config.yaml
norm: "rmsnorm"
bias: "none"
decay_shape: "linear"
Each number is 500 + 25 x the weight over its row's rms, rounded and kept within 0 to 999. Layers, rows and columns count from 0. Numbers have three digits each. The size before them is the row's rms in percent of the matrix's.

# layer 2 MLP gate, 640x320, rms 0.0781, rows 305-441, columns 32-63
110:499501483488514503456497523505486484495523521461495501552505465494487526491508500526507484469509
106:471520512474502505475494481470490509532526523536501493567475501523495515527505504477572515520499
090:485509541462483493506510504462498509474513524505488493513532476530521469502498517539481483507445
104:489490460506491472480502517498510554484477474481540484536504490520516466485496472525513495499515
086:512497506447483496434536521491494497521500487535520510492440475502507512515492463505521510508480
108:474443524490498523492487511493508494503451497502529502562502516524491518510504490465528465508513
100:536532515501479496515548510489506482482493515511478505482512536467505538465544521537503469525501
099:461532487525515465519489485480535523523497517486491484487511529545511509523539481493531524475504
098:498513481554485510512514487506496502504441492508499499498535568471469485512503509508550490505502
111:535517492521481486492488493450492482480521475510545496478510521517544511463500525527470476489469
103:492469509480490470522531506528538482479507549516482559489523511496527568499459534514525522508501
108:547460490488489494484537469479489528499481501537442538506492484490474531517492460504496521530524
091:500476505525441476490515456516455537469479546504509488493528499535499453503516476510523510534506
110:489491490480478540500466509509467477513457460482526468515518509488506465529522532502456491509486
099:506481457532476472478539521493516517505507485542536485475538509489487510500445518460479471520537
087:513508515490517499501509512472501438501511499562463501479448539504472459505488480536541515472469
096:494513462492501482498487500525499545478501522507478530515532527440447511487509486478478492471531
104:430459516481532482488468515484476480476467508514489489494495488509490487540482536485521453448527
092:548512520506462500504475529541501510516484497505512480519536475470501530530499539477523486488484
065:510456560490493555472493494527478467488499455486518471519507484491482498543497487517524495527511
096:499522532490529515465483508460490508531529512506482516531497475481499512511498492463528497523505
098:501451504496514512506495468516518504502498501514529470454525504503515496462475522517510457499458
100:497517492522501526509501563506519507517470487494517497530471513459497494419482455520492473527511
101:544486511494454483491477515448503477538490520525504493519479474519485454534548468491489501481541
097:480529498458470487467504515467464456507505501502514500523512476515509500502480522448531504503494
098:539510508515491462454497511520511500504463486507516505518515533486507459532508479502504461499477
103:442549529539491527506513485521543465500471512467486502506498481492516515524470511508559490501520
096:510523559470451501517486510500499464501507520495503491489527502528503534541420481498536446517557
097:523529494469533497488477527495550496507521523515486470542480506500477487504453490489490531514496
095:516461526496527471496512528469519488457498523492500502470509493494558504465500475519500501432506
100:435475511500464502470486486549475461525535555504524494435546502487485517529486494496504513468475
105:472512489476490471519496498480515502561469482532498519520563483506483463477559475530492507561484
103:497497504480494496499528509495484505524542445546483516492474488494539558499501510489493565507497
102:527488522434522502497484516525501491518468486507478514513506486532520495513513454542502520527480
107:486524490498488463470505510467497529462546486497520518475495487508456518487506464500497505485549
103:514529554486484479536529496485454486591483477483512502482515497479495499494508496465537493493492
103:475482502510498484457471532517516462479501473511485511518530469511497467490476449509488500479489
093:516509511498501498487526546460471500451461490533509517502497504511463535447493566483502533486512
098:507526492525500506487533452459483463502471467483510470462524477527529571487496555484528508514504
107:499511526496504485490451517532513498508488525547515503488499476489516493495514466575521478511477
099:517496492466537492438488504491494504466513495467489489501497473508518492508459460514481424509520
107:476476525543527489501515500493527497503548495509509492529468500493488534499520504508554490486516
104:491498506502488513491494507492481486481501453493496476511503473507515490501485496495534491496476
104:500461475498491493506488467496503510497541488451542476501456511451497475520475508557527546505492
098:475496495519517480521488453492455525511515493492515489471453482502514501489478523524484453483448
099:539527466543494497518496481496502517516482486486496483489461510525524529535502518445468476488518
090:493464513506482536491476538472495494473487524446469467484521431494526467510512521525495514516498
102:469494491568505486500516529512536497511517502478537470460462499491465510503487487468508483542522
096:493516563510498483461488494479497484552521514457478498503523491532533489513473466500511462509489
100:499487483560544485504483518501504462481490471564515521511504485511470501507475481480502558527519
103:515509539553480517512524461515500478522483463521472545485517521483484521491513496515469514467475
103:516506485502476492522505492514551553446489503548487498520531503461498527508500506527539546478474
092:516486528448462543504491491500524518453499473541516528484474472540502491506503522481489493486473
105:510522547503466495459533529490466515472550508522485506457506530505536486497488480456523511504488
095:539511486524478526471484523530479485513505502491517487485512486512504512490495507512510504467535
105:519504517515503521506491512517525473515503497507482526534487514505499476492512492494523501509491
100:516470472550519494489528574466512510493504491517466486504496498477461490497463480544483471473509
098:512497543522482499520538494488472554530521515518455510510461519429504537485475475486521534472473
087:538494488462504500465529528487505498532466534490517538487456503445523498490480536530508523470478
100:537539524536462483522501462499479483471529499515440490468505468516507470498470482506503438518474
109:506564492512480525524502502521500471511521515491519489474510496512495526561515486540440489480508
104:488477457471487541500523456483482457488503529437491503490502484547481476491472540474535480472486
113:508512494503579505512492522484514477489487489491526475528522438539520495499515501499542507544475
114:456565535463477540509482497484518508498504496485511499465530486517466482507534530482480472523504
101:509496479496452501490526519509532506553492465437464498477484466460502499496477469468510525548504
097:513512468476469481488544504489489509510440505459542487499555478496482491498520480522487461545505
096:507521494528513488499481526518523493552470520453509513465496482486509495493472508524479542498515
123:490511473520491462493495513463510513465517506505451535514491477500499537519517496517511457542528
103:513493518577501473503511464481457482495416483535535445487490505516484481478514521516510446462483
096:446480523507467506493461491482488524509478513503520491498556534455468473491470542497552498495495
094:518501500482547490502529509512495484506470499493464505498473517484472514459500491529510466521496
131:510469476528513511492510530513511491505504498530447526476424500518474478494555492525512469464541
105:461485507487503510486515529476495457530494456504444502453554472544502519444457544477533476557521
091:447545520515488505505523467527521481489524491452507466498490508529491503513437512486528507503518
097:480513515507500506478540496523531482488484501461480503538524518536502505500475482483499512536482
102:496501533501512529521466507526501491523503477507511511493480528516497506486507527476518523471485
095:507514513525484510461476531446545521473524483451544511505473471530496484467501482498490515495514
101:453468464498478509479480515511499531502516485500528512508526480484497542466501450508510534512504
108:465517516473491510496508473483502527452484474524533514500502503514502509520546479477524493465504
101:500516479481491511466536492529505528506512531508492495471493528508495495533500475528478488491510
096:493448480491512514490508569520486511551429501504532499530513497525466501496516510476479522487463
095:475515488545545488497498541496513501469531523489482540492494521521487486501501455487517517507542
107:494494466476489531476487571484489519526511472501479524507523547486515489525478468479500512524520
096:519546519521497518498541479469501518477492504518574510486479464510482508537526502480533536515530
099:498492529517473492505493549485513479494535512449492508497488492525510459500493485482508498508498
097:488443511504519490504526507492519470549481447476526449521510489539509521480519554498497495504470
107:516526466519537520508531472482468497504476516510515457541497542510466486504493489493554542504498
100:494501497478479493492509547501534491478481514513522502508508526554498487502497480506496489505532
106:470471498461529528510493508491497492516528556508469540508498523529491516544555528497479493495519
104:526507535520521507487515469479514515504506501490474495498524505541532542546523507541489531528461
095:506477501508468500471492494481495486465501548511470485503492485456496497485497512535485493522502
103:494504455496476514503524572505501570535486484490481536471511481480522495498501502510517530478525
105:479445521505516522509506517483481526517520485491485496499491514521503522485474514530487472487501
098:482447513483490490494527516473543471519529491482495465523473496484482477475510537513506494471471
098:417521536509508536529482492411536506494443486518484525505510503497514475461457482519514505433502
100:509509544541477462468531491489516495535478477511479535509479521502518504480491493468545490506521
104:499480487517506520484529456475519436450486516508504469483482504440522495473493485480544499473471
099:499517509524477490460506480465499486506514547478498462513520485504504477508521494473502491516531
097:468539507492512489482495533466530472487477507476536452514506466447475461514494499524517525480499
087:509489504517494475507524500498490505513535470478521516552540478471466510471511497546491502520468
111:472491538515512459489488486489511484533497458542474528494507479514513484503476513507532499475492
091:447531484527558498506462509481502523504499468501490529545477485495501473509506492498524531495492
097:488477519524533501502520533537503482523485516531488512515504468519506493504517521500527517468470
096:536444509509501466506510497456538530540502542536494473498538487487468503492476496513504489520507
099:473537499513487461447504516523521484532464467482454485485482496506463424472501522462507501526519
103:484528494492522498504510541480512467513471483490489508481519516544477506509470499500528468448546
097:467482507522508484472494497498495533505477509447541517522466526450483530466467518516465533518459
103:461490537489512486457537513496482502535503498486486473547499499491516490548498484534545477501505
091:548548515475525508544508508460530516498563484481525494515478497458500489575490548555515482519511
109:479497483509488496490512484461514525528499510538462471489545470520493542552456510442515510520498
081:479509459520543492488510539460503510561484518512512504498505482512476508507531511521519483499520
102:530514484521535525515503514479524529486519472458539537525490474465499492507507495503490519536530
096:482534466509519515528483526494515520513550492504540507482502532496537535512524536557482506556469
094:487491528501522489436550520519524470518530474510462506544522451469499473500494502504503428503479
096:514481535518524496532505497485483533478447487464500521519502502529512509439529462505501491473491
096:520537455499476476506476499520508522495489463500515493520504480523502505513518466526511494545480
099:508444429520526477492504511481480517543524519480518535498502442558473499480483489517529483468515
101:488497489525480475519548527457505520463544552495482484479492486498475475504495476500497474498463
095:534462504451490510498532462461524512507482530504522505501472513487466504489522473478492456507503
100:418503544544459527522503498503515503555488495503493504498498506478498493507530477480504487478472
100:523505485527526463466505504507487516486488503479497518522510509475494514493499546519514477466500
122:478473543443522466492557525485520526556527477484467532470495480512481484501502497498536447548526
099:532440511508496519517518498461476486519488549531449489465499490501491510490499496480468482474475
103:537551481466471491507488520531511508503503498490486486498457488463486509509533502531439521532504
105:492492451487550448492478484516526485551518525513500511537533491546500498517477485481487460512521
100:476478556487495516557489526496512523483454530475512512500511535466495516521493496484528513517468
084:450523530501507502490457497490517497494492468520525518526501503530450523487524471472527492519506
093:509514495491515526526539543504499471521447473495482483492508508481532485559500514553492479503486
102:465523525492528473514507487475519518480534502529468535486515455496518524468502501530475545506476
104:497518522508500474502468555505507440446493534494484499507507477464491458527464461487497513488523
107:523519506477536476547522534485520482487449535554524493525487531497505474448503494510491536514526
108:517509474496497535450505496481486532490493539481503503551499499500462467543549512497524505460531
100:490492515505479467494482488480511521527493540487547520529518474509455498492485464523492533498521
107:499470505506521517484483520525500536506473527486464526470488501509508464520503493500540502507496
090:519525502545506506505491522495480494509495549521482531472541507511521504509512526509498531560518
099:490521503480490521485513493522493503513484506474494578501511498516492515507489430511470434522523
098:503519516491512495466517487534478511478456503508494496548462487476478482488521482497520503531455
# layer 2 MLP up, 640x320, rms 0.078, rows 305-441, columns 32-63
115:510511569499525448521502476516521513475526479507488514468486504484529488491481522502490498513482
110:502498492543476487494507534531520503456464485426479530481527474496512469473571524485493477403496
093:480494530517515515500530476491494479541515474505485512507495498474492499496471478493527503465504
101:479505472528463480487501530503512529488503515475501485540525478518525496473520488517498502504506
089:475504495462481517471521497491506479548517533536500519496457484494509533510492415510512491529487
121:450505540445523507487499522498523491502491527497481526547502506522540505535508487469479518485488
101:527484504485544547488471489506528547524489528487546465486496471530500531498501500539480520477487
095:488518487477523470467493480460544481482490499485532506491470504496438532525511488515492447491505
093:509526507451535489488477499550478526475486523497512505502518528522467546492495485496519531497504
108:517521485502497491470483479477459494473476490469533501511523510515484508517499535528478490473514
110:528491467476486498477523540509512482529501497476508465509551516516514438469479509485502517521520
100:443511492496523516478498504504518484501527504477495494496519498527482491503520521461505500526510
099:458528514458486526465427467510496498477524500501514499504530499489491491491506507494506474485482
100:499481545511504461500495471512464515549479510482518482492523467484507504459498477497468459491527
117:483471540497465489500521487507460493510460503458459508484514527497512477475476516460487500531518
088:524498461512497518479504478486488532508495484496494522525494502506527505519554521463503493488517
101:515520537489492503485529492516504432491507507525493521543464501513540493497489464485463549501470
104:524522488529448543523495487512496484498533497454511539454454488510531559484516451520478520530500
099:544507514512448492493495541519541521478488488542479507485541484506485517502537547443538506478531
086:492527490544523504502488504497494483479537492500533489475517486533573573445502485457488487503463
093:482508533523507484510498489498523552557503485534480529518496459493541493490538458513464495520484
105:511431506479505477520500459516471540560473451526496489472511530537507509468477494518473501524493
099:453501517443484492498470473475521489490490507523499508499493500482530503561521527525502457451491
098:504494507461489484542529499482498500546498523537541529462487473516494506481517472479459509488546
101:473500519500545501467491523455508567523492499499452492528488503473491456485455532531477466498517
094:478517483480533488501440504493457495496469479485509481505495502514476522567520481505474494496473
108:507493510482464491492531523512467536525511505481515524468479494509525474499490527510503461496531
092:525523525506507490549520541547514519509485548476505501505520487551532514494451508533521434516571
106:533530483480505512481523523493481472441506513497502493459468492526486480513519480512476556529516
092:543501531495507538501510523490504485471443500469469503478457480479539503465509467492491504428529
097:459508491522423495450505509514490484509519571506526465491503509464501491501499511484531531466478
100:472495499456458479534498510531536493531469506476484523495511518491514517500480506533487493533498
105:496527482517496478491522531527497497501533529509534477500531508503527504504515499465510501510514
102:489475509500479496537541474455515493471539567513511503486473470495507517503492490489484491465468
102:478469481519505477497512497523502470474554509482519497536512473512473519477461443519510456484512
103:472496453497492509473483494496546523470551527514492503530525520447508494515511544511451523483509
102:555498483503481508472494487496515508492527478521519483528461548494522497472521515472484524514492
092:532494439494494468498481499499542501491544558514494499492485473460513514503473449515497474534513
094:501479512491468519521506540506549476468508535524496519516511497497512478530527498462469521480478
110:450510485516481520534489480531471495529555431538513488515480487499522460504503499555527508514487
101:510528508465463515511504476518513520488488489509540493509525481480479546544497461509513475494519
102:475495486499490518477479517532534459473553548486500483488496516494547503502483503546533485480479
104:533488490509487544497526512492512503466512451489510465526472491508525463522504480492495524489464
100:511466471512499442511511471516527480515478486495536509542491504493479479519458441543495532476506
096:493498494513482494545461535503530503500479532494487520473575483514467508478513529503493478520528
101:502521484519496489536516498488538550541481470502542498477462495509489505501500520480509508466512
096:538503477498515482458471537495491486504508524500515497468555490490497539497477484515507494497475
110:520482506464492501514483489504474476511503503495483522550518482504526514507512481524494520540463
095:524490488502545507546472536513522534463507478518483563513484471487458535515512524506517533520492
094:481519473498499542509489477477532514504516485491486526480460494478521488522501459512524529503493
100:512525526544505475508499519516528535460483451482526541463529523546527471486540452499481479514476
113:501583495483508510456482471531525553498511489514488527475516480506542500509535504493496482462534
099:474492470529516496471521467555506554497453515517516513513525513512515528514490479553507461481473
102:494510521507506495523504546461501516534485462484508446525469500491474491477468482520454500487495
099:487464496485507456505563531495504505491493488494518499486490477515475476530515447512488469524503
102:516477488476537541495498511506533463555537528496493470488539534488483467492499498486485474456521
105:468470479483496487540478536471523528527511535501496487503488462491506533502500503524482486514456
099:499474538538480488504508517499475526493515538499498514483511556508474483495482497516504510455451
096:484481492478507502497503549501500527533493517497510543532480508447489506514500525530520509503500
099:510538489506501479535504524503546529469518449480567505533479485538568495476500505496505521485492
105:485506530492476478511528498472522484528533504511509526494509487542468533508509468509500499506491
105:520476479469506507491517494471505496462444525511508497496502521553451495503491525499514523471482
106:504506478484590503521511492478518481517472491500518497524534497527505499500492518522516507526518
107:499531473464507468535495513509543479460507469527481516468515519495483503520478529518497475462494
105:487491494505465503478523505508542505473456517496477500509503518485471504498521465487506552518508
098:468511462489502470483533544545517475501470521462490498533511488525478488535497499537482494496504
098:492437502524485527539478497452478525493504477475506503481506532502506539483517476560493549511506
112:500498532500461459485484479452506473520522505527440540516510501496514521526514497491521478491496
101:530520515503517516520486464531488510485488519485509450538525484515552520491536485479503513494511
100:509477487524482490512552507480485499523541510497526472504488500528506512497490501521440474464481
097:500520512501456465491505482504500506476474480466520492502551461524546504558542511491505534499470
115:512495503496506428527538474502500496525480491501498481536560470483562497556453521494508506503508
105:495447469515480509489526510519459480538507488449479514470526498525492504486453516500491499497531
097:514554467514475530484479458533505519453504521507516476479482463512491529500519504535463530490500
092:510471504511525461521464515489499472498530508494532473508484562516477487471511543508500523484529
105:526505499535460534486502532508569543498481567468504499509513536461527485509452477495477480481483
106:507527502484517529537512533478500502494453497529490459476471516458511477528505525493460473473483
106:476490552500479489504479519487511456503480506462507515493517484507502499523536523483509497474515
106:500515461480500469501492456490518503508512526474539522490489440472498496520531514525505541499457
105:492476470513518480508516515513445467539498486476507503494495503514440521530476488503464467507494
099:492539492480474492559461433498504507466553535490487506462493499507512518495482469532502472558487
104:525465485505531509547482511494503502522494497492522433495476493458488536530490504488481510527477
100:537505499512466465515522489548476476491478499540474489538483481496523490463551519497468465485506
098:475491486483460482487499489547450483476488518521494504478525526489502505451532482489457502500455
098:521509511499499545487511510466460524499495565511536483522487508471517483512492527494535483530503
095:455545531541488491528491507528456483534537482485471493503510501530489476557498510509469465497514
111:491530495483516466498510487451475484509498482486493500555495521520512479527470555507486482516488
099:468470523539482510493487534493503494484500514480515527532459486531486464509475516501509504476531
106:518489528530564475488519516487447524551462467486541480476512497465513516464476512502494530472479
102:445530420504474484489469523521507499457495505491506475489500514484485476480472517480531455478510
096:503493454538525453501492507504507497492519530507545473483478483481477528512483488498493478500493
101:532514478510546525479499537473512495485473480481502546459475530504469504481529462511525495452483
107:535559514474481486484513485488516479481491498483476502480521509489522502523505516470519524515551
101:468462501460491484534520527464565472514496494481500486560481472505472475500472554514504516473454
102:510522468493448479504501523548514529448510495469497477537505525501512538527487539486502487517506
094:476477481516510543494480515529501540503514503518508446496516493503445488545491505520510527467479
102:495540493514466499513478498514500502487497529460515523522507444488470515543472468506525515509534
091:520475536443494529458522496527475488509502494493479535481477475501468482473547498505503487494475
103:493474485535466503483507447521469489461517503504524514545529504505461501523496572501452498510476
093:497523482478505467493500465480528500507546489483476454517507488489487525472537507483532498489489
106:500469480499500452492530520484505526488486520497466449548520530494505476480467494432512468534475
100:555528495486484520547497483517509482515544507496507521489532507513505485511510520504512492515495
095:530565483475494499491514457484473476544469478497464490436491473515514499476533485532487460523531
093:474530480519474548472472474473504496502499487480483519502494475518557473522492491515510504463500
098:535503464505542498508500519492521469526514546530534470491503449495521512555486488524527483476487
107:511476459501476530548467512470512544493518489510515472491489513497527575511480515468497536519492
101:536501498500535533526512476547476499508513521521476478486496530501518540532500514473500471479475
106:505521476499500491491502478519506511496524515516497526517520495502522492542519503499501492528504
091:531503494493503494496515504518490519478467504474522488489498508494464497502519536479522546546508
111:492494462489509496470499503456498515532453514515510459461566506497485495482468519460499449469492
085:528494572480480533500507485495515473494514493492492514476533506529501475498496494520525518548502
101:465510507494498483506459517453487482584489479483519492469475528471480481494485527549514518513464
099:474527460478524535488519529528511456464506464494533509506464499526540519485519525525539486556513
093:492482479482498522514510502504472530460475539508518500468446506486475487448524517496495480516484
093:479488501472472493489536533486473489511542526543520509496462474464493485546495545528493502509516
099:479513528499486484452473512470477489507479459485504484522507477488475484470478520486494465469494
104:512439465490471561473545461506545537474507505540485493515467552496522528487505476518464508484497
106:532489522507524514510499453544485459449481470512521499522466508556488448511500566499462511519526
094:529501476472500504511477515528514507486482482479490507493518509524498487498488458503484524528499
096:545522520467509498484519516483498539500501502531490497469459521467547534540491471486487496495501
096:529475473475471509520502464508451501480485519520472505513524502493448480471493476480530472507533
120:483496526484476504472525516472513514506501448486489497450540482512498479503513431510475493508484
102:519452522470516480483489484454513534530472541533480490525495493515514478471511510515485496445515
096:497566473442527489518484538468526493487481479495473490483478512443526479492475522524507482509504
093:487453523501524535471493495426506505498519510477475512483525493460505450453488501521529473475490
096:528486461460507490497502471466450557535519497490512469487557526517515550503530560473528508473506
081:496527503517471477474495469447520517526477508467502528521504481536484460508492482473500546524520
096:462490504511521535489463467506483527485470517493504523483508520501472510452517501472493511492530
101:505505492499509527495490543527479463526520503536495465473505530510490478529487496486498510526518
105:511542530536501508542506564532471499485567520464490510518486502500474467541474505503523531520521
098:468496490468481505448484498474507466502520452481491474486519473478518475514478504510529458480491
096:513497494507525497537488506514512498490527474447500507477522500530517508496499476517438554491475
097:504493522499478512535520504464510480439502523518495482492525517502589514504480498491515510534451
110:516486455479493468500508539477500487474500442505506492525496468453495488484478564495499509503490
084:472515510537482457459498523499511459535504493533474497535483482510520441500456543513466504519500
100:520529522520522480529523540510556466566499507521478533481525491478505482486447494512527478533500
102:536498493536508498467511510493484524462572489482527523474492492526471448489494484527490512506537
# layer 2 MLP down (transposed), 640x320, rms 0.072, rows 305-441, columns 32-63
109:457476518491493510492474510473454509500526541476493490548505485518547550465501486518502495546458
107:514458468495497504495496495499518543461472509525513486461500539492513541482501510507486499468513
088:480500501507529476522500480472484495441511524522503506480509508496474511534514501503543500503465
105:537473508501509479480523499497460523480532484491513534477527524512532506509530541494482488480559
094:507468553495475519489536533514472476469545509540500515514503507509460492499536465541546521451490
117:463513482496523507471515487514490484523491497498526534508483466491525463510493493509541479511514
102:534495444455467536495500523530463499504471516504519485511462458525495495532523541524485520505512
103:440520453495517506511510454498502497546489513500500530463493458500499509511553494483497506514459
095:506519494478502474518526494509510531493515508493485483544490514498474537520455538484538462485545
109:498467466518509468478461459538488500482526512494481490496497473518496544489572517489449485515502
106:515527481542515501475524494494530517511484496515506518506537516503481451455496533461497500478513
102:543553462522543517484518463523495493508554530484518488512498486517511504484509518539493500493561
097:542528516487509534519504493473451500473446485493503518512445496492509505451481464524527486505481
106:517476552501474474476481539483477492499502521515521520484535503532507487489502450487510508491475
109:507522507543456477517502507549524501530501470476477518497498488513542504500470485508487508544569
097:496489469488532499535510488465513534493477476478491509531526510499536507520466520504495501532522
097:489558496553497459494515463527494512521499518540483490486484489506492517460497522509524484522499
098:502492517506454496501534522502474489496492515463554518498490501511507517452486481520502466518518
100:553484522474487498501489553513505500508514481512469508529523493526511499494501536484579519501499
090:475477473504523476504503535467493516507471530526480525505475487454454484496475493496518509507534
100:469514498510547474521461508514467514480502554493495478488520484492503483491541506487481508470518
103:508501524510465527534523506502510508536515448570438495512509463491475473535561519524494531474520
096:472512522481513476492487489528496539527508533542474502503500476485505480525495490562495478431524
096:493485514451480497500519449526543485496487499535533535468492499548505474504486490511505526511524
105:439524429493466473509550542477520506498558531558514509508497524518499479532494456440485511495514
094:539533488529493538508508491510480513535465497477508512528492498452496451524491490554500480501462
102:491464510480527489480500467530501499506487500525516520478468502519484497493530471487485467526506
101:503515509468516527541518500482515470502498519446521532510536529514505521522545480454524472475528
103:516499459440543503519484516515482512468480504499527516486472537505489471502502485474493521523496
103:530482493496520512482463463477481503499524518490466490501502470492534476478507477506532515484493
095:493528492498490503512510485514461518514506476521528497481547499508523516471464471496474514507456
098:496449531514461477529536483506451490542517502510486482540513491511510470499529504515513465556486
100:473488493497516505531538452551492524475544509475489539498506487487495562518510544530524511491482
097:488484517468458478495510527475529499512520515516494526510505531489500491492496546502448505519452
107:495516541495520474526511494470482494475462477474476493509472462527490501470489536475538509493537
100:532496465537527517513545511517448508489565536522516486558489463488506476482508473548567479480516
102:532490478460468487504498514458482519495517497503541512502525496526493507485517495496475512490462
091:494485476535451453531498516504507538494523497531508527510531473493536480540533466502507479457508
093:482480492511536530499459479524525459560506479490544527485496520510540439518489510466461504498513
104:503462504486490489464461492470501476486523469557523507538575476498482523480511481505489479511510
108:511512504514482502509468493522502496485471516527493503510503458503498535525516467477521497497514
102:484530525552484522466516526524512476507539526521501452496503485501493467486546517515551483500452
106:513493504514519475540487507528474467504494415489483543506492462521514465452529507499524503481504
104:529493531527531515542525469546500481496521502502474567487483520550526519508458497575548524520471
101:493523518515534504502505522451531569471489564518517484502549510507478522512490488512498497527513
095:516506455490511486534548527470520504529524482475544531487510504501452493552535483436474479521525
097:518534487543508500491482518484480549520535460513516510466483520522461512505496501520522511500521
104:483518481482531528540485511492492478556474502486475518496506488506499540514470502479551564494492
095:482530483501524498486519532504458534492501516496464490527478499517516504496489508569521484508507
098:471478479496481504538466481501534516510526469521490539477486477522501445530492520472521471503482
104:468481502524476478540490470470495478485488488532519502475476496523485527465493502487479484495500
106:508517496482556540511480506505489512483464529521540499518465448475475482496534509453479496500546
094:498455454503474521497505490543542516494452505506528505516500492499478481489465514472506514511520
105:534495516542522510453498499552519470536488511490502467472487487510500492515504503472501500537492
097:517465500523538484483463524482519516488488513461484474491496509510512498522517510497520504475470
103:520510478464491530497528511484493516500526510490533486486501478497553493505501511494500473433494
094:476495473516491513504475496464492479509473532489494488490511509491497491524461483518508489528510
101:517516513500447495480507519490525496495470504508507540510533489475501476503501508522507478474443
090:530522506482512501532537490468533508504520470489507490473507484507481500512502480553464532524491
100:480475508510472512488494530510520461528468469534521509502514514428522552500507535495474514497523
106:525481482483523491497496530518537513513459489470492447504493498448490487505510489482516501517459
106:544475502504498467503550471488527479508498495487560534446536525522481516512496553492472496465472
107:519505539477475554515525473478493509518524462478536510521530482498497577522501477526517506498492
104:528498534468517514519487499482478500553524484470512508534497547512515536507488503532496479515511
102:475505486481526506467503516561505441454432479469479510500542515519513515509490508490497488475480
092:455527509423489491492551487531496508491436474480535481499498504491488518499488482504514493510521
104:491476503491494499520521548508493517478476490539466444464512506484514506487515526541503517528515
110:505505503472535452516486476489520533504490492523520497548507534476446482506496498505532523544499
100:502487520489455469517487503496526509547508479510526512550485530485501459484491497434505461501530
097:497532489499480510541536512487454473513500491463522522524475462481502509518510480508485519485481
096:454540497516497446508503480521513530527549569477518417502488496496481515528494530502495559519489
132:547484476511487524485510520521487474468508500509456520470456528516457486476548506517490478478521
100:489493525523489493451526517497484464487486505482480505488517490517476491473500506510495472553508
099:518523477529499514536532461497499512458512514468463491491449457486516486444475498508479505470528
089:480525455427538508502516476515515437478531506475540446518491482521456511497494518494486510495478
100:477480528519499514480494499490577550516453536488493497497530475492511489516482472486483488452548
097:507481500485529525502514492437531522479508513525484505484509508499528480508521527512479490488500
106:497515501478494468474464480481533512536501484448537521479475497524528452527512493473498495500514
103:522470487484488522530484451539513516509524460483517535507538469531479492498442459458522468497429
103:506528517441535494552529543501481498503474460519476489500503513510509497551455514509506515496522
100:484575488535522495527492492495506444512499474526465524468508487507513514530463487527524437511533
105:493525472513534464519467533482484492493456489517487450475531496506474508497488506482493515520476
100:490503469493528476519509493527459483496524514511516479494472524498461497477487519454516493513491
096:511534423517473455491500486525468483450481476472481503477505504492538470457489481494502511506454
098:507538504472498512510504497510528535495496489515502482526491486477498493513487535491494529529502
095:488554537502484504483491533492510481472486506459510502481489492525537464530479509510480498495505
108:524535484469488505525505473467503529462482501524517502483516520519502486487485528509479515487457
098:478500499504528474534492503498482474514442507470503500478486523529536498494536512519535492492532
107:486545504529480505483483512519479469527450494511490529511496526488497516492520506527500495524480
098:493518479484501488487517532529487484475511511461521490477535528492494485506464528435505470506551
094:497482460533512506461492473512510495492514495480496512501513497462535522506452521438523494517517
100:518493500523526498482517514485508483491513446485471512514477519523471502502488471516492469454491
104:530518476496491517468471452537489463537464506508479517543517479522502466481494513456506531492516
098:464469468473490493469500501492528548501472464530504493494452488513523480465497517526498498489506
100:513464479528458478521472493542489465446534499479517490505500533496501506513511544503510476521491
091:502540499479524484537497493507484532551508483484490520518488511542506498541523524500515493518488
100:512487486516434483480484488495481542483509514493508505473507532474489497524444539484512513480486
098:512510454496464485484476512488494479476483494499491511502494535503533536468494481497520499505519
093:474502486521490533487477515492500481491497544486470530504526506543471477516516498474492527473526
092:536508487465479485523513490510492540520507500472487447519467465465485512500530512536514486472480
104:481487534508514482514533516495489520526533554560521494487467530506515490490536531492476500509525
098:495479522538515542514475531530502478530551494512511487483494456507456459517482484485469495517514
097:512514443559522507451474473487488488533465508477465498493510516473496509478499528543515519511569
094:495485459545472514459442478537509488479478490498503534514492498508538475530504505505519486495501
095:517480477450500501506507471474502501464536525539502466538486541515482505539535488493470520487505
108:476479523484531516515533448502495478491513509517515523487504554537496470484559495517477523507510
101:524488468531485551504488454480495525537528495567501476508490516497523548519497477461515512477492
109:533528514527563504515523486516472473494512502490462540532515505486465457512515499463453510497498
092:537478507515500489553504491486500505444526515528552503516484475479483499524486513489535474515491
104:471471474481470497480474467484505455485464474510474473493567502500534459508476545508519482476493
089:522478527514477486476490479500475482481478489529564462494548545532475448519496506506494478505452
102:546536539454452493485454509476458492495494515513486500527491526503543534462525500543521531482485
097:441498441502501499478510489513494549526485443531513515531529420502520493496476495530478479527437
093:506515517497486506504517515492517474492472514462524519472491530510494452532543491526536488497508
099:497489492467487473464476518496502503539549536484513526501481529495510505475454510503460523499498
099:537519479569545521459479524484448520528472485503498491467474557452529485532524517504496498507494
102:474473488519475538488574489468508534483484498532480510537507524500523518500494473505466507502534
100:531510489524532492485454515496507512512477495518512516503441494531474445499475474517480517495498
101:508482477466498518477460491505536507470512518505507517460587505507482509486488540463501547520475
102:506547527410518497504502509497473466505486508510511489480496486520505541501448456523523495495462
101:486469526523513518507478488509507526483499485510510472505511541487478490459517474515482487508473
112:513533493446485526476512496417490575494484465504498547462522523541481469520572480507507503503510
100:496515533504520457481476489496531505532501494539463505499517533491508528451552543510505491495559
105:505546473468529489508492520489500504485502461472454504483508484489525464517511494484543526533458
103:490498474458547501508483483480488523447471501520545514532488501490507484529532509470502529462471
098:524518487499523488516463504489428540517501498496480506513512539513526514505493509467496498498499
088:501522514482497465484495504474501499528480475536510481486464498448511472494515512545488519515469
101:487542505518491520472463484450526513502500507504454485515514503510488529499499462511490504502510
100:579498496499508512446534493479458491523469502532504439482523556485471481522509526459489489464542
101:538492526529476511485513473510475498473472501516507494498524495507501477519469495483514474560484
097:496520495533469460463499510492476457511472494473513482452518512520511505486499504509498455522513
100:526466489495508491499498490524520518488473509480522516462499455480545522466498472467497523508492
100:514528488527499493475515490443508520485482515569454466495505529534532499527499523503503490508494
104:491537476489488443461499514501518503507532550486523489466507506481533498481510500489451481504514
090:448489505466508560500499523498489521479517492504475536458478554515524511519515523466513490499492
097:442492485465537486524519511491490489492517502534539484528447518473518519487483500514534473493519
101:534484475501506498530482474481484502473501524556499525492504522489481501512503475488495529479507